From a checkpoint of a small transformer trained on Wikipedia.
Size: width 320, 5 heads of 64, MLP 1280 GELU.
Architecture: LayerNorm before each block, untied embeddings.
Training: a variant of Adam for these matrices, 751M tokens, 11460 steps.
Each number is 500 + 40 x the weight over its row's rms, rounded and kept within 0 to 999. Layers, rows and columns count from 0. Numbers have three digits each. The size before them is the row's rms in percent of the matrix's.

# layer 5 attention key, 320x320, rms 0.0562, rows 76-248, columns 160-239
077:507533452505465461547488518502455469447526480481463460585520462439514527512563569329468501452497471472493504490490505494526487544488426520516482498515500593496539463496481517473511519456488492526500518504503487417493474484491557486423476460
158:431554552574568475451471492550464543444511410550556422541472519525548502427535429595461535515478462478441516536559532529438468552508502480515518483498465431467484520526558446442522495509490516491493491515510427564507465460512508466564526531
091:426525432559492511522499544535504553541459544462519554509452504499486527500476557524561545552456461515500470484564536478495543508537531517507509415504499517503492520486602500508496504497529521476448455442482552513459459492505536504495485509
090:503539461437480383496580547541514504481539523517501472500510472592524467463475550551398500500502590518476473551478496527500463492497447454477490548513507491492458467458501488482497554500507446564425565525398537472417566515471517445521533466
089:510546529509482539511527445493460419454519549512517522523531436560543460496492451429486507401447448437502499573542439519516446467487529517484478556520444403488526441535459554528479503489459473452537550479478533529509513557531513508493503507
087:478551494517521434494454416525501572554503528567483579500543500538533490490468513529569520457447490521511436460531536547548474545502465449465478496412475477532486564544518484506545458525464472497481470447467463534419554492539463523539486484
083:490501564551537488509536474582464498532529533485520437501536422478505437438520465549491450485541459484439488485465541477534554499489533488482582520520463473598518478445499507524495520542459466559484484568492540477600510527422534469460516490
084:423462518509506531487506502501445486399475502484501494540428551555530543456467487568451421550546462481476491484503469481485555520549523533464471535497522451566513511476487504499555446477438566568540496533497458474572462468513508528483513510
093:470456482461395419502567490514512484539443515526515523487467484520539533463495447445539435403438544570496547529491478551494480459462516474566434501466468525564524517505498475517431488495583427514572493489464419485504512508523516505465461502
092:469498489472528564488544479539500494479483516520449431501545410629513461539545473437547503425576526466487533464579501505542498505534512437477561511462523482468435524566478501512472464512495558543457476532562456382453530528440489529513501495
093:578504471548487475452527548480512470560514481485495525526415516487513481493448468481461464401484487452490551446450523416566483495502522509563507491456490465543432483452490544545482546479525469428575499489458510446514489515560455521516450507
086:513481519458457519462537503501477527514501442439457460512500457530493518498543448521506484504538543564415556547463457511533479523505505547474539442529485531498552456410542549587462507518514448448480452522512491515436491514522439456476546473
092:471475561459486539493525459568530431543493563476499558441483468504553472445566547522492453469573460466490478515509526497533449463519457482458557500524470471491471471488520557482540440421483478436477516540524555553459441562538493500469440487
088:489452547454605439459447473468475415524502461462451538543509537566513503548507411471558523488534569421479503462531505465510518532465461429513490486515506479441486506525480589524466448499509486496562494481493541461457441503489526479537445479
094:533479530523492445506450569576468470520575470502548452501526513478531505510529464550491522498496436392482442491483541531417538464451449464531582552492554485578521466533466547504456487449498489563521512499541489538529538525514525483499544523
088:496530508482529553544493472464506465428499446558521541484498561512508494507447491567520502477523472478460537509496477521455469470542508517449487563494551480531539521479473461556498539590509500500518475522534503473516489497460554491521471508
092:486586566518492553454476539519571507497530440467518418484467537505517544453487458608517475486474536486473469483484495463442474563480522483508503476456426526548532489570477490491447524493515472501529537538472521581546479520537485505528492485
093:494512564568532470451517490515587559556544419493559465498573443525566448462448454474463459439514515531439477490529544520468523535518487490524516467479459530530435568534595539513503500491486475480474530495532487504416464520507534466528508604
091:521456467500471489477500493551505444507490390495515421534494526523519521461531493544521478501485512496435406498518396495488554502543520493494525536518483504432495467483481513409534572478502480539518589512546448515474507485450491566465485498
089:472473456531467397520505517507528509584437541500491494513470490519491474495486510577548521418559529481464451499543519518506575494525503529493516451457538502416502507468518499473500529559469501452549497465543482486438538479575445559505507511
092:467555478478473464508462564539460543397522448439559513490504492436474511519523418454398523570502573504507439418525511512514402585548494585592477447469492492475496543524453453429510550435524490461552515480499473547542540498473430422498508475
086:505473456475478537489522506534496624558560530492489561513556489447480555530513570510502505505463506501501494525502453547472514546439516472555497433508468527486493472492553456639507447550374504541480438501490469484485438519568492469534548529
086:530518458504470476488423537423483422469592488539471519520520487478540496502490523495504548508449487426546465496562494485525484445469467529444501498407504466491522528443463551485532490414517538472504583502556481511418544571523446560516479438
084:433474512587443519496460537515496500513426492539557469572418487520518522514492474531502541527461483503444542546544501507492589510485457525515505541503450548512497490466534449522490397469448487456493501456462454493512409541491498469512490472
088:554508516532525593402447464493470436499430526456419496439394507521519523536507473449526493520485468524493510540504539455556481581527538490525487488482487528518481450508526511555512529496488461506548514455457463491499509507462592507419467497
096:578539560479534519598443548433469491522465471542491392496502551542516469512521502457532548483504560497457431531473494494411493465522449551508459477511544534490554519544494453591547498533551524508567460541528548479548532528540461559518513543
087:477570553485463414456500454495459501573473400485439465441482534459530570472502534437369448504442536533515556509550506565478484575520445555531504436545441485543493550504429479552474479482404478531516496437470514531446587516506466484464473518
090:452479516537531496523489538535541493532463468540462447514508472522514541496570500548468487544521467541487484470482483521521435494471527462471513419597482501488530548552481529450495470463507583512551525457423491493442451557517517444470453502
086:498491474468548482530511601530539474550509441485420435493540489516481512521446573530464487480506468478432474518466521500573542476450486572504526520502499434545491531518472565527480513459515460496522501511521463441512466531495496493523539517
092:503482518492462513426479438498450558493463468409529519590465490469423523500449457487494419540532549507462471521471469441514491538486523460514581505427484482535508464437457581530530533506461432567530508489552487521519487539487472500504496514
090:512587528469486513498498474436502538454509516506470516460520519547460518490478487532510551495472604509506499493534568553599455466491484612509456547536558504467558433464519551509438517584464474438497475532464565550466571541536474520444535463
092:472464478515526574492466516406425475504518488442564490547483533462499502491452454469497555563523499465541491450513502572469387443543490460503501484465481502486536466478521551471584437450454503602488497521537535568514439498456518388449498494
090:440427537507472537534497454485576484529509525506487464469522558468501484579483486533485497489527484460477464431558605502548545500497510519521577501532483485426482510540481434490467439530472526530583516554479539526496534490471572462437465502
091:526438457434447494510477499528527485515453512510501486488496429497467535604505425530467543547510492523535520485449451521554494521427479460494495479527584508454447517507534479497500459548499483511476490571440460512476488505459491543498486470
090:553478517473498494515547523546551550455519552507548498475479464436549550502559473517474515550456542538482548480475514436513506572458482543536461446514476505539435539502478381508484489459489484400505483507514428482538462491506517545481500457
095:529480460507557435524509492526543446522547488479488448519445435450510519496533419520465500470451508545492466462456465472625493524505502480476473478498558520493510469499512508488497540525476531486528482423459460537508478541503510486552487538
090:528478483519492529564431516524449519555508475494453520464526481516457506486465481469535505593544524517499515496444449490476505470483514478537480581520593474503467436529476558492511492570451436474488456566521466440537482463498489507594497541
091:560429524520456476507563466458494459570513535461518430454488556526543491553495531594480518577502511561638543522470524523505481466522495517539481478513522535437503487483443510564526458515450525536496479496468485467455501584476518548442480519
086:545465480533552516571503527477461473492599493407458510508499494492531540450508540415511568569468504550513442459457550563519574474580550493514489494566539519496470481607501574526560425494532470506485522445550471497515485475508468542569510517
093:512436444499493425519499484517586510544472548571533495481483500516479490503535491506526568430546452492493482512527495575484513534524477499571426523456463525458475539470530520494476563554524475506500506510415427452441521522509450539462519483
089:474512423527512543499500463436540453489491571507550473463522473456526451499464479451511461426464519555480426477563497516481541527532521495453534554468445505538527550543538538478459548453500509481496539479496580522482542522527498544498496514
085:442484523558511471484468532533525522559445503478449494495600559456444508494540521601520544424464495497490471534541517473516528501535539570471505481534497451470533487558504490521508530510522571471564483456480486584505493459471495482482500513
085:461427531458517558466500496536492499542453425459482535412472399471459446538478453535508530471516428482448475493539518551504434499565494520514461498536469445523489504386484482464515448568493447467458523509431494538410560467509490496460495505
086:471486507500569498534547545528476473529444559444492529472561439501528560607526466460407529506490521485463476561489505458470512484394509452491506505487556540519459436476398442540547480520528526562494477482435526505524490542492521453489514504
091:408509466569426497441517503531524483411563540508497567464519494508540476497474518573448479503504522464497557503510532502543403529465483548510573496513498456530526528462557523557449456455455479457417454485517471553501469481571521371578455495
094:529442492502504538487543474496534486455545474489437512428481437472562470566434572494509463475485520489519490455481457484533505496511543506542508456523524571510502509481471478545435516522514488483515508441488460517537501522529594483539454472
086:529514545529552496502514511526532492509553479457497477494443479503391518551465472463542527509545514531507550503500469547511503522491563506510546439531477498441516499449552548539475520526510543442533490468528499481499546542512476525550529555
092:438397523524467512419510457466506477461487486483472541472532496452482412539513493507468487526492496443461435416513486539453529482485482463449497474437448524526533501526466480493471475560487484459433480450527550504508480501518460472487557506
086:478444564409530480542514622501488503502524492524561503537556523481495540521496530468554427493535463549490513449431516561548475473514489535494534534563588543442508524510500491512496507547563542455482443503498599504534449542532500564474523527
089:546488473466491466499549432513443538576523473482509466482531459510475514497543509522514492501453505478467489503495453538558455475489490553485534469576602488550519517515541436500485581514459511462465495547565505552533533437525497505537562445
091:517560564473570538456496501458486541557488455493465446550465520525554534433498426537439439531441528425441555458536509492525461525472474464519483544554490535502516462531531468485531425502519497508549463534472486487541405499491522554480491545
096:541500540517458394512461497539527478514491482457495488502502499504507488495459447589518491505510493526519545551569561515564493424490530526455489472533447472525469492529517528542436518536517455561486536482442481443470489545572467533547495472
091:544420495513522440512480525550494526471468561429530546494515524598543540585518491489442573531606442480499475505495470535534491500467499531502496448508535495472552464566408517463466490495440464455481526483454548513480484459490490517528509516
115:488430529501514558492535494519579532456466585541422528459507433638524515507530567490506455472528449479503451527527477465608518457555477474450525471548501487464499481535482481559543537539540491443489491525466509520482514512575501560510490486
107:487445396473447519453509472530475463433461549480488565517523442547491493526477539462551577511559475469495486582468470461521437418505454458475466482511561502462530434545431472453479443504498507494526502471502504443561511458413510536523461395
090:484532536507530454434477485493548523527558508549493462441409516498477505398500402576478479573423519476483487449484546571499433512493521552571489499531493452473403456478547477502564539503504468566463486518521450547487481481518485514508512527
083:443498552539509544508496497560560579521509543504458471449457473443473462413446399588464418535455577503447514487491520508523573510490524511530503477478505428516418425494466462552528521536421432495472484519426497520528481480547471463499495521
075:553508460495523461462458523441431463472446448497524519533538507499483514562479459502557614496503515554564509568521472531511552520551452506462521509475519448460497516452488524473479510480471513483473580525518504497515492497474491542465519429
089:476589551491521474517503470560508535517500513502516481494578455443485472406511513618439514506538458522493473497470479486498485427525530484508582487544487450457423528433505467529524558494460514601527410484480497521519497489467507548499509472
096:452517479499512450451534491486529479447564491517519510487549491522513474486508465518442477466498383358473573553535546530420462485497516541496492482547460581500509567510429518505496534422429435551482474572501536521514450460468490489531513475
085:487440523507512532459500474552525565496423544506484495486471437516471537515553533481512435518511443423499525469511428494607539504581446448499517504504537540508576491521431558482516492517526457473454473489449469519552447496581547533538493464
098:565468511489530544517543536590545425485514503584468542489515453517454488443508504459527484506426476550476487437554463467527513523532502550503538538514442464532472509459546488569511546541559526535478531501517519554513532541571495499436561521
101:534482510489508582464538537515517545529596508572445483542489488483459532452527542472470487503490565602469523414499537522571479510431511498519484466543547492494502463511505515514505510499488461581553446492481518524484429564507486458446513587
130:423490450499467478480492468539467503476469572490559540477524504559512469509516523477560532485516460448511504605476456487482526447474442497459477486477530532486469484523467533507466485509460534483481493512477487469576518437460477552553484377
132:506467451502401534541513437462432521472478524526557553548511487564521472557504543472501574476536430530569547527500412449469483457582419525476472467488528542445558507494456565503481492489487493482508477495513474436541496555453421494499479431
144:425516620518577465454437513563556550503523468509538456434408503458493512415480431582421476506479550516459473537487528497459513530518543529513491530480428440481494479497560440493518520500525521476475473522520458542450477477524493451514495556
101:527524460501443563449487440533521478453489532548474561510535523487514503555557537484527458515499547563588493466464564542512540493528502478496454478492490478475505472479435483513511467556497553532491433449518496501480544585474475537459483479
102:471553520486447437490489491499573457481440465488538419467539515412473451459468516439454434510450489474493524475502477507538457535450526429491506481539483475532515479479483488549486481511502448460487537544546480472437461483563448522473443396
091:506459459537488486451452529498498474498613517510506487580507486448470507534483531496450512528457485489422497486537527488441504464513515460496469584534443530463513510518519559484502528477391417514501528484485529512516527492411468454540437555
099:476437534445541464524534496461502511508534542475529400439478517469463477448474493614510430571544423510523478464511434564544492568483522464559543483477480441461566432502494516501559444547451444496466497584470496498576484500494464508541466533
100:454530502515467464492436505474578544504492512483492521569512591498487445415513469560516503544438523538464519465454490502553552562532508511492487469483512510490468444476482492477477430498559490525488464471517491547454510499579565472526524501
097:479540517433504459514497510460535480498490542495499537501547464534415500497487453494533507452520431511543542469448536490503574522487520500439445489531503461475519463515481449518489450450493539543513590470506488446557558496447539397499523501
103:493539533471438475481497514472529509517410439484516493478485488468459527455472497521549538491449498554523483533481463561448540593465420494421496449551476511473448454533555470479507441502451493488450488505504412488549511417496535501539482522
097:497477514508488480472399508485463443525589530495408483469477461485521459524495533503476423545503470473445502448528530439569485461511506535556494421471498496468525529498573557491434498491478543525555473506540545471420541396477424521547472469
099:451476572469518553506546552536482526482549567459535430441505435534555507472506470474438501430484500549457510452489424454575521448473528483474503555534476475501533494412531520537419479529444569526465484548458426486502436477562503485445477499
098:524518520537518514494563488453503432503484564525452518452554473538478497506466519520537562493546497507528466483499459459452466514509461539447448554493499531497493574487460525434597499430454435537535482494555468446442514446450476531423497504
104:468528513525541468517507504550565473496431409460494463519504570458477520425442434452494488513505474507462498493495516494509515496465501530532502502535513556484596501512454516511537544415526485565483530549422533450566506579430524487466503496
098:457550501544468541479491517535457530487574477545522435499519508461499543456526514510502510439543602443437517461491537427475475473481534447575487519528495499503533480513545482436453489573518580503486484504511560505482497483543500509509449449
093:545472473515566521446503571476485427442469459466504527573466530523569558527563432458479490433566468447529491537454510530482543560596491543456518564487533513511509525531527577482465549487541465539537514500480516481492550501476589445465473535
100:511496452504531495564508459545451552458487448537500521515493518534549543506545493510542525499519558501475501581552541513480548472470522489488519530540503401424473483458514493530461484532448560506556564540534565480400517561410589497515529540
095:526449551536452499523522491528541488462506483485535485518545440570438548588412481497477588402503491582446511518522489508467479527508555514466520480528444570542556478379567524578423467501540541499508502455486488482455497504491519460533513505
096:461535567547547465467489397508487475512546567477500510484461551462526520451433524466546504485465496475493571466486485545488498476550490509471521467472479453502532525515512471498485473469425502495524473518505548432495503448448547514488531473
096:512479491594492389508502499522455437467559548496558545542439531478491612549512534444447492484477508516512544505549542483451480502477476556482493580410452572489553534501521408491494461429506488470453431456505506443498480456448505481530548491
103:519516523493480491473494467461523504490390458525571530493551538381470480480470491463473534570477547588489531504532463496496469550532557492514494478478462454513523479409491472507491535441558493439486443478494526546529435472531431505478520458
101:456530433509497532479485441543488528466559549504577516556455491411512481455534502545494414544506487484490531494448490439473495548464417497457575473480541559461458570521504500469437553518447438528447463521557548527641461511523544499550509453
097:466517512515484469544501599517465501456658474498471435451621543514492531502563481490462491500540369490585527441503538547500475500479545505492483528524437497543477580473458521456490478454464517535518490540489530534532492509550493533447448481
095:493525513533522514463562507600484484515542429520559486537487545515525469504521497457503491441514433445458538530559449532503482453472449487500480487428546462454542543569524473462508457449475537531537526571472538464514502517412504420504483535
098:542510523492493495431506535525445519500560509532541570472491489521462502546518459553501488524534452470476484455530461516519500442499543419481529510538490518492469486569477523469454468451493421463517508558472532476537481505448447503524473595
102:476437549421442584516533477506539513465475555509443428480503451561485533450457624581500464483560490540498522507532522486486466523460545497495574528554499468511469439428545497491555561534454528568504476514497526529464462472566515527498527538
092:456512496508437502555506481526555488433472452567535486504467470448510485519523507473496508486450427522566470553543478510453539494522468437485473574456474578450520470458499451557521597449494499476483449559486461510514525537480537510551397523
093:469487462498533486498541488593499547530538483463569435475462443545465531527570543539585532455461449493407527457473480505497439490456465529558435487500534555447487449523511486555525524459487554421468600554447548498393481508539545512494513453
097:565530472462465532546458499532427486419486448485442496450528552532549553491566396480449538515499547518435474528484531521470503574494467476500491510506539468483512523495553468524473510478596478535508512533478455429418476530519544465548557499
096:527578473489518483471507505492500470505459514525507476490492522437498516501493554499443521499492570473512517492476490462491533516550478432484431490521484493494498458520508537476473462388441485586527460581468508483494483491437539439506549453
096:546569482542531517476479438511496434530486449472496528479530484474488461560517447480499568464536463516506520511505498535497494517558484462489547481494498503512520534502515505418524498535527486509465531488557498462432513554434485415434501510
094:506519477563474520441418441539522433526555510474481500476532494472513559461551517410552495466507454459522488510488502455453484542576480514458510517514501561510503522558463484417379526483505486468456490456532471519484509534462596546551532542
100:488523520464469575510520520552572514501484453485400497498534498434512569401423526477505511523539517470541561488505479504535445519450509510537520513553538454434485508456471498465541507612481569498573516436541459454418519565536530556491549605
096:515479535433459543457508443564505479513414534497545464478445537499476486481513471480513444481467473460519479497519529497470583529553560482476480589480544556481441477393522569559468438520498511514512555520554455441506539511564502517543507526
099:513493433499558469528510496480539516515395517453414479409550569487450498522595522534556616475514554476512504468506555573535523516517512456476543465473492481483554556499497538471525478432510546486484487516528447505423495463483548489506505473
092:493512513447560496555513516564452588548498448540546445497545553455525545485481532503449527487504511539552540487491509523451487441562467475480533558487505416463489474415439476470518456482456527483554523497542523528457518542532424519538488520
100:514507537520509515563556484453533538506492485480558494538480485450494557562414502589472525487451506559483479514510501545515540462545509461427478443489523443485513511451533470495515540497574582529511565477562482498446459520525476424549544485
092:446448396466549508503504497500474580494569549459483480481508516509498510521455567527448425473435571505499560446499481491528478444439528566522486518479513532492462492565516499551541515452483492508482450493453547514478541483452427527562571554
095:519452468526467538443522504524481545500579514462551451470513492531477532545467496483455505487440443481438504492483466527562542504407504505518540403467447556443511569582490483501498480520499474433548504434513519586425508535482513503506462509
098:543461491483474582518475535534481504436523469507440425503560488476525458547489431518484498577505544546509445461532504468457480520508494548558506525484455448521470526537472559487470501521519581508503450495511483475492522505512518538483444516
099:500538480538463474472505450501496521443511521542535457526483528493472474528491553516497474535498494507501519517519421510433504480510461512514434521478521546508493468458467571500549460428518413495466456523488531530576432454413484554530552459
100:478534516498524501533521507506513480482504469419459472471544530514423529456481498522509468439551499437536476509576468540528474469565556500470540483453522501500553508475495570515518464522464514499533475400590467476518519521427481590529533543
099:466506550461458463497557563530498487504423450489597470560478455462551508506462454530472457428474494539569513525500532468466473542430516567507489503570520514492441503444529507501438441537522517465454444530505603500548440513507475513547516469
095:494423457555499484505468479455545470514507463453510490487471454536523560459522486469548547506400532465487486498509579533532514511460452444512482477496541562554486565561482434498490495512489457523519536468441511479534509459426539457526470550
096:572565477518536478454537488479448535495513465466499548427463414507533553514533496530482580475601567542522550549488547567553431454480483526559528462547515457483525512503492493442570573494487499529490521437485525532483536552484489404498549512
097:528506483517512462470549540614460494498561502479529484514525549537544547532540461525504487504539497568476513481541479474470500433521523476500478596521534494478450533544463545463384590560450535504449484453517546540486451515494538413481479536
092:455479484472468488490522516516548551523526502480520472497445454514410530433442490561513505550548519523555444517438453524545511577464454499518597563496512528545437467517531490502526454542488543508488446466515527504495489500478530560507530550
094:543542469490474472500464477511473511523502553540576482512521480530497530442442487499511401446450541505549503477504525497421547545512460481500523532517498525548448553498483471511522463467534434525531482505486503506513535500435499415472516467
101:490530530423487456557513473462525525544452554508533462434520447477521563508528504522550498527438449508464516532425428404496494543485498463469422522588490507494466515486501540460515496573464617526445564458482524519524583533607433535487491456
103:494527471507521480424552491554569525516517544536453585480495448502479482481526499486599546488531496436558558539518545520516456422531482457540527393494508503468482490521514510457460535458481452534533529514489516506407478451441418503472489454
101:519547509504504485524495548502518605526449433466477536499515499557552555548486536508509578456475512464507547518518462549499523514483543496485453459513537416450545532476523540482525572570513498480540481452494508467517536529521463420493499533
090:549441527486426447471489484488455469511541505553509496571480458549446579474621447522498523547489462592503434496573595523530532498560404515480506521576563546463366459465464492429535516497513481556488492514543472455602476514536522461498453537
094:514535461524553480582451473510485494552424519547455491520455564472436494471522474560493494493561524519547468474470470550552454510510497449432505523514513557498481533514465528506565548478561551594498543556493486445436522570534571455480513454
085:446478475440482529545537510505520553545473564443461569467506523482478425496498522428485408518478422547515473477432411502491497478461488482495443494527492524535491466481465511555544561540547530597476502462454528488565467513431477512416499475
092:506560493521572502481513522462425565496493473563557488530501575539554543479515484565449580442467477439470529538596551473500496532552437537504539518534488459447551472528474462439478439456504475501533512500516446515494487449496486496562541561
067:520463499486436517468546554558530530485430492481469551459492455449487489500570506428523542509491475566434540479486606514583480493450531525539409511461499522543450456530525551458469490521470444482446504585475576537502436537470481545448505529
083:485548538490591458572448492509489513413587525531565509544496518502553521465528398562524581464406503466484530482498477529470443599512469516482571515501394496482522480583510445488477528472452536473524468531518450526445515493478515489466505551
064:458451557509489452487498471549572450492575598409528483519465512527487446476470490622504503488512474489416473495603522446470413487555577490475562457560481468523469474514518505490534512535495499570428552541508469541519522493493534413429491498
177:535534514528574482498498469543462434486520460545538464541454551533544576467487489549484586473511501453475522519608495506493500579551479480454591546493435470440576484515506443489499476463443510480515503539559448496438491449484526487515519506
112:560471530450422496513585539483571538494483580484420513501519457508447410494497478443555398509568493507540469508486510484527517454483509499571421507514530496519464479473505514554524550517534437518445500521486513437516526493547493545507474489
097:516558501510475445522512479498478473452544518466536519487503511462555519523482513461519489483587518488514492499556505492469547503563488504468568491522433481462548527511498539511441488471516509525491457494540423526446430422534528537480509535
133:496455468446436486551527521508558500538471560479445514490515460470440432523475511377505412530498476533508473475440478485491465477465505511500425499526564498558484463483475501581533550567548472515496455493473529486549529573464491509448469460
071:573507463559550421565491551521478528476449467515502528465535486521494501491565450491489492474550486433464538490505477406526473517397423517513469525535488446509519473536415455432414514534528524530496475521524493465486504441570473590460485596
098:490509557551551518515478488509434413435515439583548465547479539474507591458496465553434521479503496473411517537562529488513487569586420478478575550544505487454560473564535462482490479493489476438515502528534454465440482465530538474509555530
084:517507440441462575497509519509555567531481563481507534512538532509457435518467531499510482467495507526543496443442441503444441491391554559473429527568508507558508415489485508531495528562535478513504461534547526492565532508540501504434470446
125:478480474490479511486570558432491506527463528457451510447545490495467470551481549400539405518526491558578533504404489500526550438497501505506464456508538532563476462485503564589493514496522433510499527459431558451565510533491470527414457475
069:398506566539487544449454462551505430501493474477443526456415449396444480522475466558431484585552495512503418519467456517490501494467530504525452533479529483500464479474498408539534524545471503509498481472509536524509476532502469461516531502
079:485568527515518496485470466463557471471531454447470474470452535463459551501513496421458420454492467521518539520555468445480551557506493520497485456507482494543497568562459478458424499435473499518499505483533530512440595488528523452484438492
095:444511517486532545476542499480531513525519463512531511526530562398529506483552450532512520562500526545510474409429494535508505533469571504512545562532491458418423477534473536500513431516510520520561524453499457523499540549496560505482511493
096:591513541493423509489470476533519510540540504422470609539525513541398436486478480423516550498501532529519475548549532528500483507519464448536541540522510505484517537541499533484488427518512511470561522575487504473486533429567465488500511507
095:491545547457502485473521485556503492519441466521547523491476498492529486430477466525513573496445541508521463560532468559488470532541515494532514509499476535458489425473511502500520502497431505502525498529483465480498517415481486538534513496
091:586561592491503450508420446483486481469496469500481519473559416516543456523468536452422502454574466451512467550511456471525531467526491416485552498516424479495519490461496498497517552447449472466512479471504465525492569469509513476587529555
094:459440518508436493525422549527545505532515515480561499494467546482514486572522429503512522532535395456542471488491476385489578490585489504572467532505486544473461459492461493504499472485473506480516519478521508594478479532585523473556488501
092:422424490510454524451487435577551516520475525482516429507437538492467514499567476494512467565505454525513506485464459550514458534379445461528431495505543443521455537576493589485483533480535505581432517561504443578484467532501522538435465484
092:470497513472489483476488518594523498521416503518487520453509424544420451502522507505528530486498501471437455597533497444458401554498488566465441432508539509503483538597488465475506489521461434442490488524568451484529471472535505540510446554
091:532518463473517552489543495537451560537474519481506503486563519505463511493495472403506532441443447488485474495461428477462490503556489530454585473460551503436501499491517488527477508486516478425592525516426438454483462552456482471483538475
093:438479498500497573519444552531463515554510540514512476507520513473520495450573547530474573515468457494489483523448457512493493541551541523446473488466470605381491487512561537487491510574468527528569501453569460487436514549457494478548586550
092:509484482509503477497468463395504492490479519525431507496481484444544550439527489421404581544511586533505456557546496525561454476537579499446529502529449477458503421527522492540524458524530554442517477475488533451500448503509516530559517488
101:467456542541500519549505422509548466486443543445475489449488507421504434496521457468452480511492591500510475467460491466460505448511570486524475539526510552545579530470496525549443520441561463428511462405494584541532541508540469507482482464
094:496446547525460572474473520489518546462493448509499570482485499460514577505484513558491470513498554494489597502455551446494490459537495525518429502439449487496516446451553395457521526512514472526453528462528510432444472458497518511582455469
088:487445463465529497515486456538511466483513430460441541429540424531529488519532445501502462560516523451440483514487462454506492541504470471450601556558539470486568486534501466488483559500507542562496510494450464583494521500466543507517498472
091:469515500512527474522442440513498468500485508539489509535572516515521499458522545518517434480501573509450488482491571575524477542414468518435460459565511501521466576516471530529546461560536498509478520553527490454474498463566520507491510574
088:502526495534567494518501513501467451487499478538576476469479490524519537535499457566481492476536508496473469474523499494543513501472538467565425488465485478505456463510485585500498468489394538431441438531501540558510452468532550512517451506
089:507528435537504505384546450477481518433481459437506533488590473482462529466492464479480442494506463545502452423424518532449550489518441552516522465516522457445531480571504516548470475554438521465459499497467568430475510521507494546478545502
088:530488459493508411481500598513524473435573559463506476532466481506516536565532505504479530566495471455484467567476521523488490524484408549545514525433481498485532550466533529568511399505500470517515522511494518428480484515445512526475519581
097:488569514480490493523474467498484514508500452511547523419532460498598492511597544481588481454437367518517536471489426483534503597513373531525524517552545534528507488502533486438481468488447497500526557480464599535605573512491478465602509459
094:465492499510527461430433499554511505538495549509524530574516500524511491466506482505542543500486453512513520573451441601459423475514403477468517453502463532526529499531468486533490454506464505466490492633485506573410509506507530520535526488
095:440462540518514502572469478508492472552437519490518554545450483529430411556485422556479467528531523537514531453539470500550495508435535475472559464492497496542427514511518462495451557500499550520571482495451525494483508508551495470483592473
094:493452490446532451509463497534509569503556543518513526433528543513456452512553497431463507497510559517479447478479576517488499537531478536476479459430447487490583538586505572547480495473482472466485542514541551493452607598534470473523550524
094:493567519522438618513455466494476519481560409455510456585489548573505527468506462495408548542436548471525476502565490449489524535546520473496499521503563472492503521495532484490496437523462527509542576464531472502495437494504468465495542516
094:506512519468558639500493512550443514493475498518480473529447539547481511476538492565493557551552556582518506582551439481478457455534496424518509506580522476419521528536551532544488444536486528560438561560509506501481515455517535497503497454
094:535475519510459546509492411425562487482401515471408534539525507560482548516557533584510456517463513519503489455510486469512528554395563518456494456480531556507461517504476556481501514468488538486513535442455464576473520590501567464467510478
090:495412512493472426481562519553507424541501434557531519499510469524492551520482469531468500491443448460441514465527494522503526536549490554538515494546479478423520445523529517486531518504509502520448465547411476513489485525492468536548512456
096:519466498467423524502482430503583453523454500430486478471548489508508431522477553602522473465516512468512510478537530556471538535391525472523528529513511446428497556483499476452496558503463559508522523459512504545492588545469525469471505426
096:530538462512504514524533472428511524493592511462481598518583483464492539490573579432516453551521499465553519461494483495564526461487445513548454482493493493425551508525509502514371486471513449395472506495470480582522467488437475552556500526
093:483457521564539511568480536507512520492513468561453496470553553475505496468557456560585521456494556479502545471464519538553521503536488485552528525500491493431512560520539482480545487466507489448550493527443518509483452536405477456413534544
081:478546558528513497454571503386470466496507432575521441490537542517485523489465446416477511463513539523523506504532491475519561495526523469575515453452494442485528510488508456503543504533480500492478572406515512514524461546537516529502497522
095:468512472509482459574550516478476551528411549528504481502471523482496510505515485493555425516494557553425521476455507597532489475469489492484444538474502494498455486561536545533557493525585499468585458565461499504462504461422477524439478524
096:460474506498562541470585493475520476537523533467520524520443476489500472511447471519547550459456553529529460483529438525572434550532473449488433458549482514470482443519559432468501469494439547477464576553522510525524557471495483488523453508
095:537436537461493484507509552449496528521509549494541471502516526535393520499521552585476506494495419479506554512495441440537471497594449604503516504427516477538476491492448428491532588500420536558529559436457501524569499510528472489424538416
091:473504548521528526455495448537459488499552472548529533506536455540492540513445517533504495548520490357465536591496511492514547475474529472494523556470510565462411587551509490504492501435523473549470486448504509540494487493462499487556483526
091:539483452515468471518548447555533527546514423493546468494520519476518487568472462529458537448544463428466501524516545568455507559503492548481499459498464498416606465471567490563438503521518456547541516503514488474467451455491530441548491562
094:511441492507436563465561463504478487583482508498514453506464500525595437506537470511480476476460590443457490528561508490502487569534493476519523557470479487496564470451493501513463431549473434555468528472455480512512513486525524489435465482
088:481489454538491446545587588519437469537429485466510514478562438478440494575532462518460473542533492472525524381444504559508505451507512457531494512470498446503503524483427539564493518478462549570472436469444484559556528484501530474485472495
094:580491461504538410495490511537541571549498499538571602540479474532531520535492519483456576514492468448512495533433492547473540455430483482494596471453466476491502470501507534420555579495494478471414489563557470474517521498528553457532531467
093:477567479593512513519506506530457507498518424590558481529419475563454564465556465560540531536455528478484535528518493526462540510463496542549515446518477528456426459512465531451483486418450507518434525544478477494514475481533523511490481541
094:464480504508518558462555472517501483528520473533542492520462490488500538487461494507495458494477421420449458545524526452479447552483468541529504537501491496495471493506550545491509509597452486448474447605576537523517486491502480515490512479
096:480524502425532472488515448500496527480497469592524615542493465459482469472466457538382518530453460528541507525460484499455529510518472477559462517534540423475518437465506527480500553551477525485448538586535520497518510485473491458504519504
090:532479491450464486484510480526474520438533499542566444479517479514526543523530505533492456532519527433526556492511555469376502462461612511463477464471464447486486558495553442488532454496515539546458455453484476490430490528555473522502481461
095:484505515479499516424497496441433466498493524510503448493495492575559569483460455439459484495502504514488513508550365442509470593470479531533542479454514523504454463502521523438528522476500483404486501477446550521493486439539503491495477473